{"n_layer": 15, "d_model": 192, "n_head": 3, "n_kv_head": 3, "head_dim": 64, "d_mlp": 768, "vocab_size": 512, "activation": "gelu", "norm": "layernorm", "norm_place": "pre", "norm_eps": 1e-05, "positions": "learned", "qk_norm": false, "attn_scale": 0.125, "bias": "none", "tie_embeddings": true, "parallel_block": false, "init": "normal", "init_std_qkv": 0.0361, "init_std_o": 0.00659, "init_std_up": 0.0361, "init_std_down": 0.00659, "optimizer": "soap_variant", "lr": 0.0069, "beta1": 0.95, "beta2": 0.98, "weight_decay": 0.043, "lr_head": 0.0142, "grad_clip": 0.5, "warmup_steps": 200, "schedule": "wsd", "decay_fraction": 0.563, "decay_shape": "linear", "final_lr_fraction": 0.0, "batch_tokens": 131072, "seq_len": 1024, "doc_mask": false, "train_tokens": 500900000, "steps": 3822, "dataset": "wikipedia_en"}
Each number is 50 + 10 x the weight over its row's rms, rounded and kept within 0 to 99. Layers, rows and columns count from 0. The size before them is the row's rms in percent of the matrix's.

# layer 7 MLP up, 768x192, rms 0.254, rows 154-190, columns 0-95
091:44 61 53 37 44 46 48 26 64 42 59 57 42 55 40 59 37 56 26 38 46 39 50 63 39 62 69 41 52 44 44 48 56 60 50 44 44 48 48 40 43 46 59 47 70 71 39 47 49 54 43 43 59 26 64 43 46 83 59 46 47 39 43 52 43 60 55 65 62 60 57 52 57 49 42 48 51 44 46 50 48 42 61 19 51 51 69 45 62 58 56 57 40 58 45 59
100:56 46 59 49 58 52 44 44 53 62 39 52 54 41 43 52 40 43 44 50 47 46 47 55 36 73 58 34 56 59 63 49 59 68 38 54 47 44 68 54 32 59 52 35 43 59 46 46 71 51 54 57 37 50 54 32 43 62 52 57 47 49 58 54 57 53 53 48 57 52 45 52 34 65 63 47 31 60 28 50 50 31 50 50 52 37 69 53 44 50 68 35 64 34 24 57
099:62 55 28 55 53 27 50 44 49 45 39 44 42 57 53 67 51 43 30 55 60 52 47 48 40 52 41 67 65 20 58 60 77 55 74 46 54 47 51 40 49 62 38 73 49 50 37 62 63 48 44 56 44 43 42 41 32 38 34 51 54 57 54 51 53 57 46 48 60 49 50 65 65 52 63 52 58 61 62 60 61 46 51 68 47 47 51 51 50 42 60 42 58 42 65 61
100:53 43 55 53 55 63 37 53 34 55 36 45 56 46 34 49 55 60 49 42 47 45 44 39 52 70 56 56 64 51 59 68 55 44 47 46 37 39 41 36 53 27 56 36 60 48 57 41 37 56 66 69 43 66 55 46 50 57 45 74 54 62 40 54 37 52 52 55 67 63 57 58 37 51 45 47 55 44 69 59 49 49 54 36 43 53 56 66 72 54 59 49 26 37 59 59
101:44 50 71 57 40 54 47 54 34 55 44 48 51 47 23 44 46 57 73 55 42 61 48 57 45 40 56 54 50 44 53 56 49 53 72 62 51 50 49 44 57 54 46 46 46 57 64 57 68 38 52 47 61 63 54 36 47 53 45 54 54 65 51 67 57 67 56 55 51 49 33 53 55 38 75 30 48 49 49 54 54 43 63 15 55 46 54 61 67 50 41 53 54 54 46 51
093:80 64 41 44 51 48 47 30 53 41 48 54 52 59 48 43 42 54 45 39 62 59 41 44 59 46 47 52 54 43 44 35 39 41 40 55 47 61 56 17 45 43 40 39 43 56 44 74 54 52 39 49 19 34 57 63 65 46 49 67 53 55 63 42 39 43 47 38 51 49 44 45 62 47 47 55 64 40 48 71 63 63 50 55 36 60 50 45 37 70 56 62 56 56 42 67
103:63 35 35 49 50 45 52 28 44 52 50 43 56 56 49 37 47 52 52 55 64 65 54 53 76 47 60 48 62 60 59 44 52 37 45 45 49 33 48 56 57 56 40 53 54 55 40 36 38 55 40 51 41 47 42 56 44 56 63 56 54 39 37 49 59 62 64 46 42 59 55 51 40 50 44 42 51 52 37 36 63 59 42 64 35 53 60 55 58 55 67 32 56 67 35 65
111:48 51 71 64 48 46 49 47 51 24 65 60 50 51 44 52 39 57 39 47 58 49 26 50 52 67 56 55 54 48 40 44 55 44 37 47 51 59 58 63 46 52 47 57 54 47 42 43 67 32 58 68 52 47 63 36 49 40 60 53 60 71 29 65 39 51 36 62 38 57 36 44 52 32 49 53 51 45 39 59 49 60 26 38 54 40 36 38 47 48 39 53 53 53 55 38
105:39 89 37 63 52 32 35 38 66 56 54 29 57 61 45 58 51 51 50 61 43 38 39 63 60 55 58 62 53 55 55 53 52 45 66 50 54 52 37 62 45 49 43 44 33 65 55 60 43 39 44 55 37 63 59 49 59 38 42 48 50 47 59 46 69 45 37 66 60 54 36 28 39 48 30 50 59 39 33 43 47 50 56 55 63 45 61 57 48 49 51 47 61 58 49 41
103:46 40 43 43 48 67 44 65 62 39 40 24 48 48 33 47 52 61 56 36 51 41 58 45 63 36 57 59 43 49 57 42 38 51 60 61 50 47 48 51 62 40 44 42 35 44 43 49 63 39 61 34 42 55 29 64 71 68 56 50 55 13 33 61 45 49 56 39 56 34 55 50 47 34 48 51 42 46 47 46 37 47 47 33 56 37 44 47 42 53 56 54 49 48 50 51
097:60 42 56 46 50 40 57 52 48 57 31 58 53 56 54 72 60 41 47 46 52 31 55 45 60 52 49 60 64 40 38 67 42 42 60 38 57 42 55 59 62 52 53 36 83 43 33 42 55 43 33 53 53 54 48 38 48 43 48 40 53 36 42 47 33 40 56 59 51 54 62 49 60 64 53 63 72 62 60 33 58 42 58 53 59 33 55 48 46 51 57 58 39 30 44 41
099:59 50 51 60 51 44 39 37 52 45 71 73 63 63 40 49 43 60 45 42 62 58 50 44 42 56 52 52 46 39 50 52 65 33 59 45 50 53 58 50 59 51 48 58 36 49 51 40 55 50 36 46 44 38 40 31 32 36 58 45 48 48 49 54 39 55 54 43 45 79 54 49 60 53 57 37 38 51 57 55 47 58 38 43 58 41 49 49 40 51 50 51 80 57 43 66
104:53 45 30 60 51 30 65 45 50 53 49 52 37 66 43 56 58 55 63 39 42 50 53 40 40 40 66 49 48 55 47 51 49 59 43 50 55 53 32 47 61 41 47 48 36 54 45 48 50 42 44 54 56 51 50 57 62 48 61 31 50 53 62 43 52 47 50 56 45 52 56 43 50 42 62 49 79 51 17 58 40 46 57 62 59 54 78 63 60 72 39 66 59 61 56 51
105:52 59 55 54 32 55 58 55 51 40 56 36 45 60 38 60 18 52 59 35 61 61 26 55 53 45 48 56 51 47 36 58 52 40 45 44 48 57 54 63 57 44 42 58 64 63 64 64 44 51 64 51 50 58 42 42 42 43 47 46 45 42 42 62 48 56 77 58 60 55 50 55 47 54 35 59 56 52 63 56 59 53 51 39 61 36 56 47 58 51 40 64 55 53 44 36
102:39 63 58 44 62 37 58 41 51 46 48 35 34 62 37 37 54 54 45 59 40 50 59 42 51 55 41 47 52 31 45 68 67 47 29 46 57 50 66 61 59 63 37 48 54 52 41 62 44 46 49 43 68 55 63 56 41 44 53 61 57 58 37 48 62 49 48 54 78 50 39 64 49 45 36 47 38 44 53 66 57 47 45 52 56 38 49 44 55 39 59 47 43 34 50 33
093:35 35 54 34 60 47 48 50 61 72 55 32 73 50 54 68 77 62 55 54 49 60 46 43 48 46 46 35 64 53 57 32 42 45 31 53 45 46 46 67 46 35 52 37 37 67 59 49 52 36 56 33 54 58 63 64 39 46 42 56 67 51 47 29 61 31 55 57 63 57 76 42 52 51 44 53 54 60 49 43 40 53 48 45 59 56 45 54 66 58 37 50 43 55 36 44
097:66 65 43 60 51 26 53 65 32 37 59 48 57 45 39 44 37 59 46 63 47 40 36 46 33 31 46 36 42 60 53 78 53 50 42 45 51 50 57 51 52 49 57 39 52 51 55 51 47 63 53 48 58 56 45 70 56 47 56 54 43 62 31 46 46 47 46 46 84 58 45 60 52 48 50 36 42 48 51 50 49 62 39 57 50 49 56 72 50 54 61 45 40 47 55 56
087:49 43 46 79 45 49 56 70 45 43 44 30 59 43 46 53 43 75 42 48 52 53 50 53 52 59 53 43 36 45 43 41 59 49 58 33 40 24 52 41 48 51 60 49 40 24 45 50 35 48 45 46 52 46 33 38 49 56 45 49 47 57 46 53 74 58 41 48 33 38 60 53 47 47 30 46 51 55 47 50 50 34 47 47 37 59 57 71 53 51 52 41 52 53 55 36
096:51 31 60 56 42 41 57 47 42 51 42 55 61 52 62 39 43 49 50 45 43 57 51 56 55 60 60 47 37 49 25 30 51 47 43 50 62 53 55 62 53 39 54 68 59 41 53 29 59 55 46 70 55 49 55 37 54 54 44 45 41 52 54 71 57 60 52 36 55 66 43 49 63 64 36 54 63 38 55 54 34 59 58 49 40 67 45 48 42 48 44 42 57 38 40 44
108:55 41 41 55 52 44 50 48 40 41 42 29 33 47 54 49 45 57 56 56 54 56 39 57 74 52 50 57 54 46 50 56 31 20 39 36 52 47 58 60 56 55 60 47 56 58 70 57 50 51 40 60 35 56 66 47 59 47 43 42 38 54 46 55 63 63 57 62 62 53 42 44 48 71 48 57 57 43 33 60 48 39 69 43 55 38 41 39 46 48 64 47 36 69 59 51
102:55 45 47 54 65 50 34 69 51 38 52 53 40 62 48 47 52 74 54 53 43 51 44 54 54 46 41 48 68 44 66 54 47 53 46 48 46 36 69 20 40 61 64 61 59 41 54 38 53 45 59 53 43 53 53 52 64 45 42 44 44 50 52 67 50 45 38 52 48 67 58 28 63 45 46 51 61 42 42 53 47 39 41 50 28 45 56 51 48 51 56 45 44 47 40 53
111:48 54 66 43 50 61 43 60 35 41 42 28 46 51 57 39 60 54 55 28 51 60 58 39 54 62 71 44 35 37 39 51 47 43 43 37 62 47 52 37 52 45 67 69 54 50 58 52 53 37 63 41 50 55 58 38 57 46 58 59 51 47 45 68 40 41 50 50 41 28 69 46 58 52 57 46 55 47 54 61 46 45 51 59 54 51 34 51 50 58 52 56 52 40 57 50
101:51 29 46 64 27 44 56 45 53 49 55 49 50 48 63 51 62 61 43 55 38 64 47 45 48 45 42 59 60 49 30 53 60 45 54 51 69 52 61 48 51 54 37 45 40 46 36 55 48 45 50 37 35 75 44 58 45 56 51 45 75 46 39 39 41 70 46 55 43 50 69 41 43 54 57 48 57 42 37 47 51 48 46 63 58 54 76 57 60 75 45 53 48 56 51 58
096:52 42 51 49 46 52 61 58 55 39 63 42 44 44 46 65 74 66 66 33 55 57 36 46 59 44 61 64 43 50 53 39 55 58 50 46 46 62 43 46 49 46 39 60 31 50 41 58 53 39 32 69 42 37 29 40 50 50 48 58 52 47 54 44 49 45 32 35 54 50 58 55 56 60 43 41 64 47 57 60 41 56 56 35 46 53 55 57 53 57 44 41 52 58 37 62
101:69 56 39 58 55 44 61 44 49 35 52 53 40 57 42 65 43 33 63 65 52 60 73 48 47 43 64 57 38 28 38 55 56 60 44 55 27 43 33 53 47 58 47 45 58 51 53 56 45 50 43 56 44 41 52 46 46 55 46 41 31 48 40 48 59 43 51 65 55 45 45 47 51 45 42 31 46 34 52 55 54 30 61 61 46 55 59 58 47 51 50 66 75 67 55 55
099:60 59 65 49 39 57 42 59 60 34 43 48 55 52 50 65 28 47 50 40 41 41 39 40 37 52 45 40 56 54 59 45 61 34 64 39 57 43 30 59 44 47 40 34 52 54 35 58 59 45 44 50 28 44 44 57 47 49 56 77 54 63 42 69 55 43 55 39 47 31 55 35 53 41 23 62 57 46 53 48 46 44 48 48 50 58 48 65 60 59 57 56 67 66 55 39
096:49 51 30 44 53 45 65 47 46 60 32 65 49 52 39 36 58 46 63 41 72 56 49 60 56 42 54 45 42 41 32 55 35 61 65 58 55 64 41 48 39 50 53 62 46 46 64 63 43 43 60 52 39 32 55 75 42 52 44 54 60 65 46 48 50 37 23 49 60 43 51 40 51 30 56 41 50 49 47 40 56 69 45 59 58 50 33 58 47 60 51 44 46 62 66 50
103:49 42 29 63 52 58 58 45 46 50 35 68 66 50 35 39 60 43 47 57 49 56 58 48 51 52 54 44 46 44 34 58 47 43 47 57 37 56 43 50 59 46 42 58 69 43 52 30 64 56 61 75 39 45 38 53 43 49 39 44 48 49 41 45 41 40 53 58 56 56 49 65 31 46 45 63 45 61 57 66 52 56 71 60 48 45 56 60 59 53 39 44 45 46 59 41
091:44 45 63 48 53 63 62 52 44 32 62 61 24 30 37 56 53 63 52 58 47 41 42 45 48 33 39 45 42 43 60 60 53 37 60 47 57 39 50 53 41 52 56 56 56 57 51 45 36 64 43 56 42 51 57 51 42 41 69 54 48 67 39 52 47 47 41 49 56 44 34 50 52 55 35 48 50 51 24 49 43 47 45 38 54 34 49 59 58 40 38 48 58 40 47 66
094:58 67 45 49 54 47 46 46 41 50 42 45 35 49 35 46 63 58 44 55 42 42 55 45 51 34 35 60 51 47 72 29 39 61 39 53 41 43 50 71 31 60 26 57 53 41 40 48 36 62 54 42 60 39 52 56 43 41 43 64 51 54 56 62 44 50 57 54 55 48 66 35 54 60 45 59 42 69 34 51 58 44 59 67 31 41 67 40 30 66 34 49 63 45 45 45
091:56 43 65 46 39 47 48 42 37 57 44 58 67 57 46 43 59 59 61 42 56 54 55 68 67 39 55 60 47 41 57 60 46 42 67 44 44 55 64 51 28 46 60 55 57 40 57 46 66 45 59 72 30 58 53 66 45 37 60 44 47 31 51 50 44 45 64 52 46 42 43 32 44 44 57 59 51 45 33 51 40 60 46 31 46 46 39 49 48 72 42 57 45 57 56 52
095:33 51 53 46 42 50 48 20 60 63 54 40 49 71 49 44 39 61 52 40 39 75 44 46 61 64 59 72 58 66 56 38 37 59 44 39 64 48 39 59 49 57 52 48 63 52 42 46 39 47 49 51 54 57 58 57 57 60 38 51 55 59 57 53 38 35 56 44 44 57 55 37 47 44 59 45 28 39 41 60 39 27 53 51 53 38 41 32 42 38 53 57 37 48 59 53
106:66 51 32 64 45 41 46 40 51 58 52 47 43 45 50 62 59 68 56 64 50 58 53 55 53 63 43 53 59 53 52 59 47 59 42 56 50 51 50 53 70 43 54 57 46 47 50 34 56 54 54 54 62 39 59 47 47 51 47 52 42 45 58 45 53 59 54 35 49 57 44 60 42 76 37 41 53 63 57 49 31 51 59 35 53 44 50 26 41 55 50 63 42 72 43 68
092:56 32 39 42 55 42 47 52 42 58 31 61 47 33 57 42 35 49 58 47 59 51 32 53 34 59 56 60 60 48 62 56 34 53 46 30 32 54 42 52 58 42 51 63 41 49 54 65 56 38 50 31 38 59 60 43 25 51 47 35 35 61 62 55 46 51 52 57 53 30 59 33 40 40 50 48 41 56 34 49 43 55 53 60 54 42 44 37 52 68 55 60 60 31 48 55
098:46 33 43 53 58 44 50 47 34 45 61 50 45 57 52 47 61 44 32 53 35 49 51 61 46 67 40 70 51 38 44 59 51 49 55 58 70 56 64 48 48 47 62 38 53 56 59 48 39 40 43 65 69 48 67 54 50 41 51 38 41 31 34 53 71 44 46 56 61 55 59 48 47 62 35 41 62 61 40 69 48 39 66 39 60 65 53 60 54 44 55 53 31 48 55 51
094:50 39 52 60 47 52 53 61 38 54 49 52 44 51 67 35 63 67 50 67 39 56 61 59 61 61 55 45 50 48 52 58 43 43 60 44 48 56 74 52 60 43 37 60 46 47 32 51 64 58 51 49 56 45 43 49 57 31 57 55 35 45 64 56 52 48 46 47 43 51 66 52 42 41 55 28 43 27 34 60 41 42 48 42 65 39 53 50 64 38 43 44 61 49 45 40
101:61 51 24 49 37 32 52 49 45 47 61 59 33 54 42 35 49 50 42 35 46 62 50 60 55 47 45 51 44 44 32 71 49 52 44 53 40 51 45 49 41 50 56 51 51 73 46 59 66 30 60 48 50 47 41 76 54 48 51 33 38 50 57 67 45 42 41 41 54 52 55 42 54 52 53 66 37 76 38 55 61 51 55 63 60 40 27 56 42 45 48 50 50 38 48 38
# layer 7 MLP down (transposed), 768x192, rms 0.244, rows 154-189, columns 0-95
094:49 36 52 72 47 60 55 65 46 57 62 58 65 30 45 53 64 45 54 44 37 64 38 43 47 43 38 26 62 38 42 54 54 45 52 48 64 58 63 33 54 59 44 44 58 55 49 36 42 46 59 54 76 48 48 63 57 55 47 48 52 48 28 47 53 38 59 45 66 42 39 60 46 38 42 68 53 43 56 57 69 47 53 56 53 45 44 47 46 64 55 48 56 38 48 55
103:36 42 56 57 44 55 46 31 44 56 58 54 65 49 34 45 44 74 48 54 44 57 54 57 45 49 47 63 55 57 53 72 59 46 42 34 47 52 48 58 44 55 32 52 41 49 46 44 26 51 52 56 35 43 36 67 55 41 45 47 43 36 51 58 55 59 29 63 52 52 59 38 44 49 46 67 62 59 72 46 54 68 53 42 66 39 33 59 48 47 50 75 51 50 48 42
100:55 39 61 46 73 44 68 65 43 35 55 54 44 45 61 48 51 64 47 51 47 53 48 27 54 59 47 55 41 52 66 41 52 58 44 64 56 52 57 42 34 73 56 60 61 52 60 40 62 44 47 55 48 51 49 54 56 57 34 38 37 39 46 47 48 21 56 68 50 37 61 53 57 51 55 40 58 54 26 31 57 67 52 55 59 39 47 53 43 51 66 43 45 59 68 51
102:59 37 47 75 32 46 48 28 46 61 67 39 52 61 50 34 57 47 67 41 41 44 45 35 51 58 45 40 48 36 52 51 52 56 37 28 42 48 63 43 50 44 38 41 42 42 50 40 64 40 47 44 53 43 45 51 62 51 43 71 60 41 57 65 44 36 65 44 51 44 50 46 61 24 32 62 39 45 35 52 68 40 44 38 51 43 40 51 60 29 46 53 50 41 61 42
085:63 50 40 59 50 53 53 41 62 57 50 62 57 39 60 68 37 50 43 52 40 65 35 57 66 57 59 50 52 52 73 58 80 53 45 41 38 60 48 66 41 54 58 53 62 51 58 45 50 80 43 44 60 31 41 37 48 48 36 56 54 46 55 52 47 28 47 47 64 49 49 49 48 47 39 53 68 45 37 57 60 58 37 53 46 57 54 44 41 51 54 51 63 45 42 60
079:52 61 40 55 50 62 35 59 76 61 79 49 58 60 50 34 44 67 58 73 37 43 43 45 63 38 43 44 54 54 59 51 54 48 61 46 46 50 37 41 55 57 48 43 61 45 43 42 31 44 52 60 50 63 43 64 46 30 45 54 46 55 42 62 54 42 56 44 34 64 30 52 44 53 60 54 59 43 47 41 50 37 46 32 50 41 51 50 52 48 37 62 40 33 48 56
093:37 60 56 46 55 29 39 44 47 49 66 57 46 79 55 30 52 67 54 55 26 50 59 50 69 48 46 48 44 59 52 62 40 45 54 57 47 57 51 46 59 49 54 56 56 57 62 47 63 54 70 58 45 58 47 42 43 34 71 53 49 39 60 50 49 54 42 46 41 63 51 52 27 77 54 54 60 52 62 56 54 57 43 40 50 54 41 25 37 40 47 33 62 66 50 50
115:16 45 49 54 33 47 31 40 43 49 38 53 52 58 40 51 59 53 73 40 34 46 61 36 32 57 50 47 61 53 58 42 52 54 39 45 46 61 58 49 71 64 30 59 29 49 55 53 61 57 51 40 33 50 67 55 50 36 63 39 55 47 58 49 55 66 42 56 34 56 49 54 43 39 56 59 42 44 53 63 52 59 47 45 54 54 29 51 48 52 53 52 63 51 68 63
107:57 38 42 55 77 46 49 59 35 47 43 41 52 50 74 45 35 55 49 50 44 49 52 50 59 43 55 46 59 44 36 57 50 41 52 45 47 48 69 66 32 60 35 33 48 42 50 56 62 53 60 69 41 43 34 53 56 56 52 46 50 41 45 59 41 48 39 56 48 45 39 52 49 44 20 50 50 53 59 56 57 22 49 50 45 53 57 47 37 46 51 53 55 47 53 34
114:36 45 65 68 50 54 61 62 44 34 43 50 43 59 54 60 60 62 45 44 71 51 66 61 27 35 49 53 43 61 42 34 41 41 52 60 57 46 37 50 61 52 40 55 54 43 45 29 62 73 36 40 38 72 48 48 51 43 43 59 58 61 45 51 62 48 43 42 64 40 50 42 70 50 65 54 76 60 46 57 31 60 44 48 58 55 48 39 41 64 31 58 40 44 31 47
098:54 36 54 48 41 50 50 53 39 60 60 45 41 47 47 45 43 51 44 59 35 50 42 65 43 62 48 52 43 53 57 26 51 47 43 65 49 52 50 48 42 35 39 47 57 56 67 51 45 50 69 41 32 63 60 48 54 67 62 47 47 50 36 38 60 37 43 50 60 46 42 48 71 39 50 37 41 49 42 56 40 59 52 49 35 65 39 43 46 48 49 38 56 55 46 65
112:52 39 61 58 29 58 57 50 46 46 45 59 57 51 35 44 37 32 65 50 40 39 67 60 36 51 62 50 50 66 50 30 69 61 53 53 62 52 57 55 57 55 50 50 52 37 60 52 63 61 44 43 58 52 66 61 47 52 43 67 68 44 57 43 26 59 47 39 52 46 64 55 46 37 41 71 50 63 58 40 57 44 62 57 48 50 43 48 49 44 50 48 40 60 44 51
104:48 53 54 53 57 50 57 51 45 45 56 62 48 60 59 51 55 38 40 51 53 57 71 45 69 44 33 54 83 50 56 40 40 47 63 56 52 31 56 58 35 48 54 53 50 54 39 59 52 51 46 58 49 54 59 51 57 53 41 51 65 42 39 60 47 43 37 50 62 51 60 57 34 54 52 62 40 45 57 46 64 41 35 34 52 53 41 47 74 55 47 58 47 50 64 38
102:41 37 46 32 44 58 43 53 68 28 46 67 41 62 58 39 57 48 37 73 35 47 51 52 62 31 53 59 40 58 39 36 63 58 54 45 54 37 36 32 50 49 62 62 53 61 41 49 57 56 54 65 55 46 49 27 29 49 57 57 60 27 56 54 55 53 52 39 51 51 43 42 46 55 55 68 65 52 42 43 44 53 68 53 53 52 38 59 35 57 60 47 56 56 48 56
100:55 55 61 49 39 46 43 49 52 44 42 36 66 46 51 58 56 54 49 34 25 52 54 44 38 49 55 58 52 51 54 47 40 62 49 61 53 47 45 36 54 66 62 57 55 35 36 49 43 49 43 47 40 25 61 51 51 40 41 43 37 51 37 48 33 43 58 53 42 51 47 58 37 40 40 38 54 54 41 37 27 36 51 55 56 47 34 52 37 66 51 40 48 42 52 66
087:53 52 53 53 57 34 50 56 32 30 46 61 44 64 52 28 41 25 30 49 52 41 37 61 51 47 50 59 48 46 34 54 49 60 43 41 58 52 53 32 54 59 43 49 67 42 43 56 50 53 46 71 49 39 49 44 51 45 55 42 32 48 37 57 35 42 50 45 32 41 33 42 61 55 49 35 55 25 39 55 72 54 48 47 47 43 49 59 46 33 43 52 38 41 54 43
091:47 37 56 59 33 73 67 51 59 49 39 48 42 32 50 49 67 47 68 50 54 59 66 44 51 61 50 53 64 61 46 41 41 31 70 35 59 61 36 45 55 38 42 42 69 32 51 41 50 47 48 35 43 48 58 43 36 56 31 30 62 62 59 44 69 39 37 43 36 53 55 53 44 58 53 48 48 38 55 58 65 52 45 51 56 57 55 41 38 44 30 55 52 58 54 43
089:42 37 64 28 54 50 53 44 59 45 53 63 31 48 43 63 54 46 62 52 57 43 50 63 64 49 41 68 53 44 45 53 44 51 49 49 49 46 37 62 31 46 43 49 46 43 44 52 76 49 66 39 48 59 44 40 42 62 48 45 41 51 60 31 30 43 53 49 47 54 38 53 53 58 65 60 43 36 47 47 82 63 66 45 44 55 41 40 50 72 48 47 46 38 42 41
085:52 49 46 42 43 51 46 48 73 53 70 59 44 47 56 44 61 50 54 51 69 49 52 32 59 62 51 51 53 67 68 47 46 50 32 62 45 60 33 50 42 59 48 60 51 44 79 52 57 31 51 53 58 56 35 43 77 55 44 47 50 36 58 49 56 55 70 42 42 64 53 55 41 36 46 53 45 42 55 55 32 42 44 49 49 32 65 36 49 55 63 31 49 56 65 41
106:32 43 60 53 42 61 44 59 49 44 57 55 54 63 48 58 61 40 51 40 54 57 66 50 42 57 54 29 50 57 49 40 49 50 50 40 35 47 50 40 59 42 38 54 46 40 40 37 38 38 46 48 45 40 58 57 47 45 61 66 48 41 56 28 45 57 49 51 50 60 66 59 49 39 61 58 48 56 60 47 49 50 55 45 44 50 49 57 53 55 33 46 48 42 55 33
103:43 57 29 66 63 48 61 54 39 50 52 47 46 55 57 45 45 34 54 54 36 55 59 50 47 45 67 48 52 47 45 34 51 44 48 48 40 36 44 48 43 56 51 52 52 70 66 51 52 26 52 33 31 56 52 51 63 53 45 50 45 62 63 28 58 64 43 44 32 35 49 62 62 39 37 55 51 29 42 46 66 49 53 60 67 53 44 49 64 53 37 53 44 47 63 52
104:34 35 56 57 49 57 47 60 45 44 49 64 48 46 47 55 54 60 66 54 47 33 28 56 55 36 44 57 46 45 57 43 73 49 50 37 55 60 65 55 30 61 55 35 45 49 25 59 54 62 67 38 52 49 52 65 51 39 43 45 51 66 52 39 50 51 60 49 63 63 33 43 55 39 43 61 31 49 53 63 62 45 52 64 55 58 65 71 57 52 57 61 59 50 47 48
090:59 54 63 51 56 60 48 53 48 63 40 62 47 34 42 35 39 48 50 42 61 57 57 51 63 60 57 40 68 55 52 33 45 52 39 46 42 55 46 75 52 50 49 50 44 52 41 37 63 55 53 64 49 50 49 39 51 44 77 42 58 49 64 59 55 35 56 44 46 70 42 27 60 71 41 41 33 38 47 42 48 43 54 39 40 43 35 56 49 53 26 50 41 69 72 38
101:56 64 68 42 54 50 47 51 45 48 32 55 47 53 43 43 48 53 54 72 57 50 52 62 55 56 51 49 49 51 42 56 61 34 46 44 69 60 48 35 53 57 42 62 64 46 69 41 74 61 62 53 59 54 71 57 46 54 67 52 74 37 53 70 51 50 52 57 70 50 42 53 68 49 53 39 41 52 65 55 50 51 67 56 36 58 43 45 58 37 36 45 50 45 41 47
097:59 51 49 55 55 59 41 63 54 65 42 44 54 45 51 64 50 51 39 37 48 68 50 36 54 51 34 50 62 53 50 30 35 61 57 56 68 71 63 44 38 41 42 53 23 52 69 42 59 38 64 50 55 44 66 77 41 51 60 24 52 52 52 44 44 29 59 49 33 67 56 52 44 42 59 43 39 45 55 48 43 56 55 56 47 58 60 40 60 44 51 61 46 55 41 84
105:33 50 43 65 61 52 67 51 49 64 49 62 45 53 54 38 62 46 33 56 45 37 45 53 59 60 47 43 56 50 56 64 56 62 35 64 59 47 66 47 35 32 56 31 47 38 47 57 42 61 60 44 56 45 44 44 33 41 49 50 55 47 38 58 43 51 68 54 46 65 59 65 50 58 63 48 44 53 46 55 53 65 44 34 36 67 67 42 44 61 51 36 39 35 51 53
094:59 44 57 64 51 46 53 55 59 61 39 49 38 45 73 47 50 42 23 49 51 49 49 44 34 51 49 45 68 49 40 54 69 59 44 51 59 51 24 56 63 59 49 42 40 50 59 47 47 56 63 39 37 40 48 52 53 51 46 60 36 53 53 29 37 58 60 33 47 49 47 51 44 55 56 42 45 67 44 43 49 78 54 33 59 59 60 38 56 62 49 43 47 43 53 52
107:33 55 43 47 25 53 49 45 44 36 45 55 46 48 31 47 61 45 53 62 72 58 43 51 65 42 61 44 44 63 70 39 80 78 54 50 46 47 49 51 44 57 50 52 51 32 42 60 65 37 46 60 53 42 52 62 61 51 51 57 47 55 29 36 52 50 59 64 56 50 56 31 53 49 41 49 60 37 49 35 63 53 66 42 58 56 47 54 56 49 57 49 32 59 53 42
093:54 47 47 62 42 47 28 36 42 63 49 58 45 48 62 27 38 43 63 57 54 42 46 45 57 45 53 60 58 68 59 51 40 28 48 47 64 58 40 41 55 33 57 56 42 43 54 52 60 41 53 45 67 42 54 40 62 52 53 55 76 25 63 59 64 54 42 50 56 40 48 47 35 40 32 51 38 59 33 46 75 60 51 74 39 61 53 52 70 61 35 35 56 55 50 40
080:55 56 61 48 42 56 44 64 64 51 54 57 37 28 58 60 50 46 52 66 41 41 59 57 67 51 42 63 56 59 62 40 65 56 58 44 43 47 41 45 58 57 32 59 31 31 60 52 36 36 54 39 66 53 49 47 46 42 44 52 55 46 62 57 53 46 59 52 47 47 33 57 62 47 46 71 51 56 39 46 38 39 38 39 60 59 46 34 56 47 41 32 41 39 44 44
088:59 62 46 62 64 54 71 42 52 58 65 50 40 64 53 55 50 44 51 58 55 36 48 49 50 53 49 34 59 46 59 39 57 71 53 43 44 36 46 68 55 52 55 47 50 56 57 40 47 59 52 50 37 52 53 66 61 62 76 48 56 61 50 47 51 43 46 48 53 55 58 82 57 61 43 58 48 49 58 52 55 75 49 45 33 53 53 48 51 34 52 33 57 49 40 47
089:52 53 57 59 49 38 55 55 40 57 39 57 56 35 73 46 66 47 54 70 56 42 48 30 52 51 52 57 51 61 29 35 35 60 73 37 49 45 54 43 34 46 72 25 58 36 56 51 75 56 38 40 53 43 50 48 45 32 43 51 53 48 51 61 59 63 41 44 47 56 52 58 58 46 35 39 66 49 43 52 60 60 50 59 71 53 37 58 52 47 42 41 62 48 33 36
090:44 43 43 37 43 51 57 43 58 35 43 60 46 52 46 42 54 50 53 55 54 44 50 47 48 31 51 44 53 49 39 47 38 41 52 35 51 47 51 61 41 42 50 43 39 58 34 78 47 53 49 66 40 42 56 53 52 33 63 36 43 47 46 56 54 49 45 49 52 42 49 54 32 32 58 56 56 32 61 86 55 42 58 54 58 72 50 56 70 59 66 58 58 50 64 46
093:70 45 56 65 45 52 51 46 39 43 48 36 68 32 38 49 45 57 42 56 41 62 62 50 62 51 58 49 54 55 36 57 60 51 51 30 53 31 58 60 31 55 41 53 46 58 58 41 59 41 53 50 49 34 46 38 59 69 56 34 56 44 65 44 44 48 45 63 59 52 41 66 59 48 57 57 49 35 71 63 51 65 62 58 38 39 66 69 61 46 41 54 45 44 48 48
106:44 54 64 50 71 23 54 62 55 52 53 44 49 45 56 41 49 43 51 45 48 42 73 34 48 53 56 52 64 56 61 59 58 62 62 50 43 47 62 44 58 37 49 44 52 23 32 66 45 53 39 66 57 61 46 34 57 48 46 56 47 57 63 42 49 51 43 58 41 61 54 45 61 55 58 63 48 57 50 48 42 39 37 51 52 46 54 44 59 61 31 57 49 35 57 57
083:50 37 53 58 34 61 76 36 59 48 55 57 59 48 55 37 52 57 33 58 52 45 43 47 40 47 56 54 75 50 62 46 37 48 39 60 66 53 32 33 37 57 50 33 50 35 41 53 58 55 47 45 37 64 57 42 51 83 53 46 43 47 39 47 47 50 52 47 51 48 45 54 61 43 58 64 54 44 57 46 67 45 50 61 42 54 46 37 54 54 38 61 53 49 60 48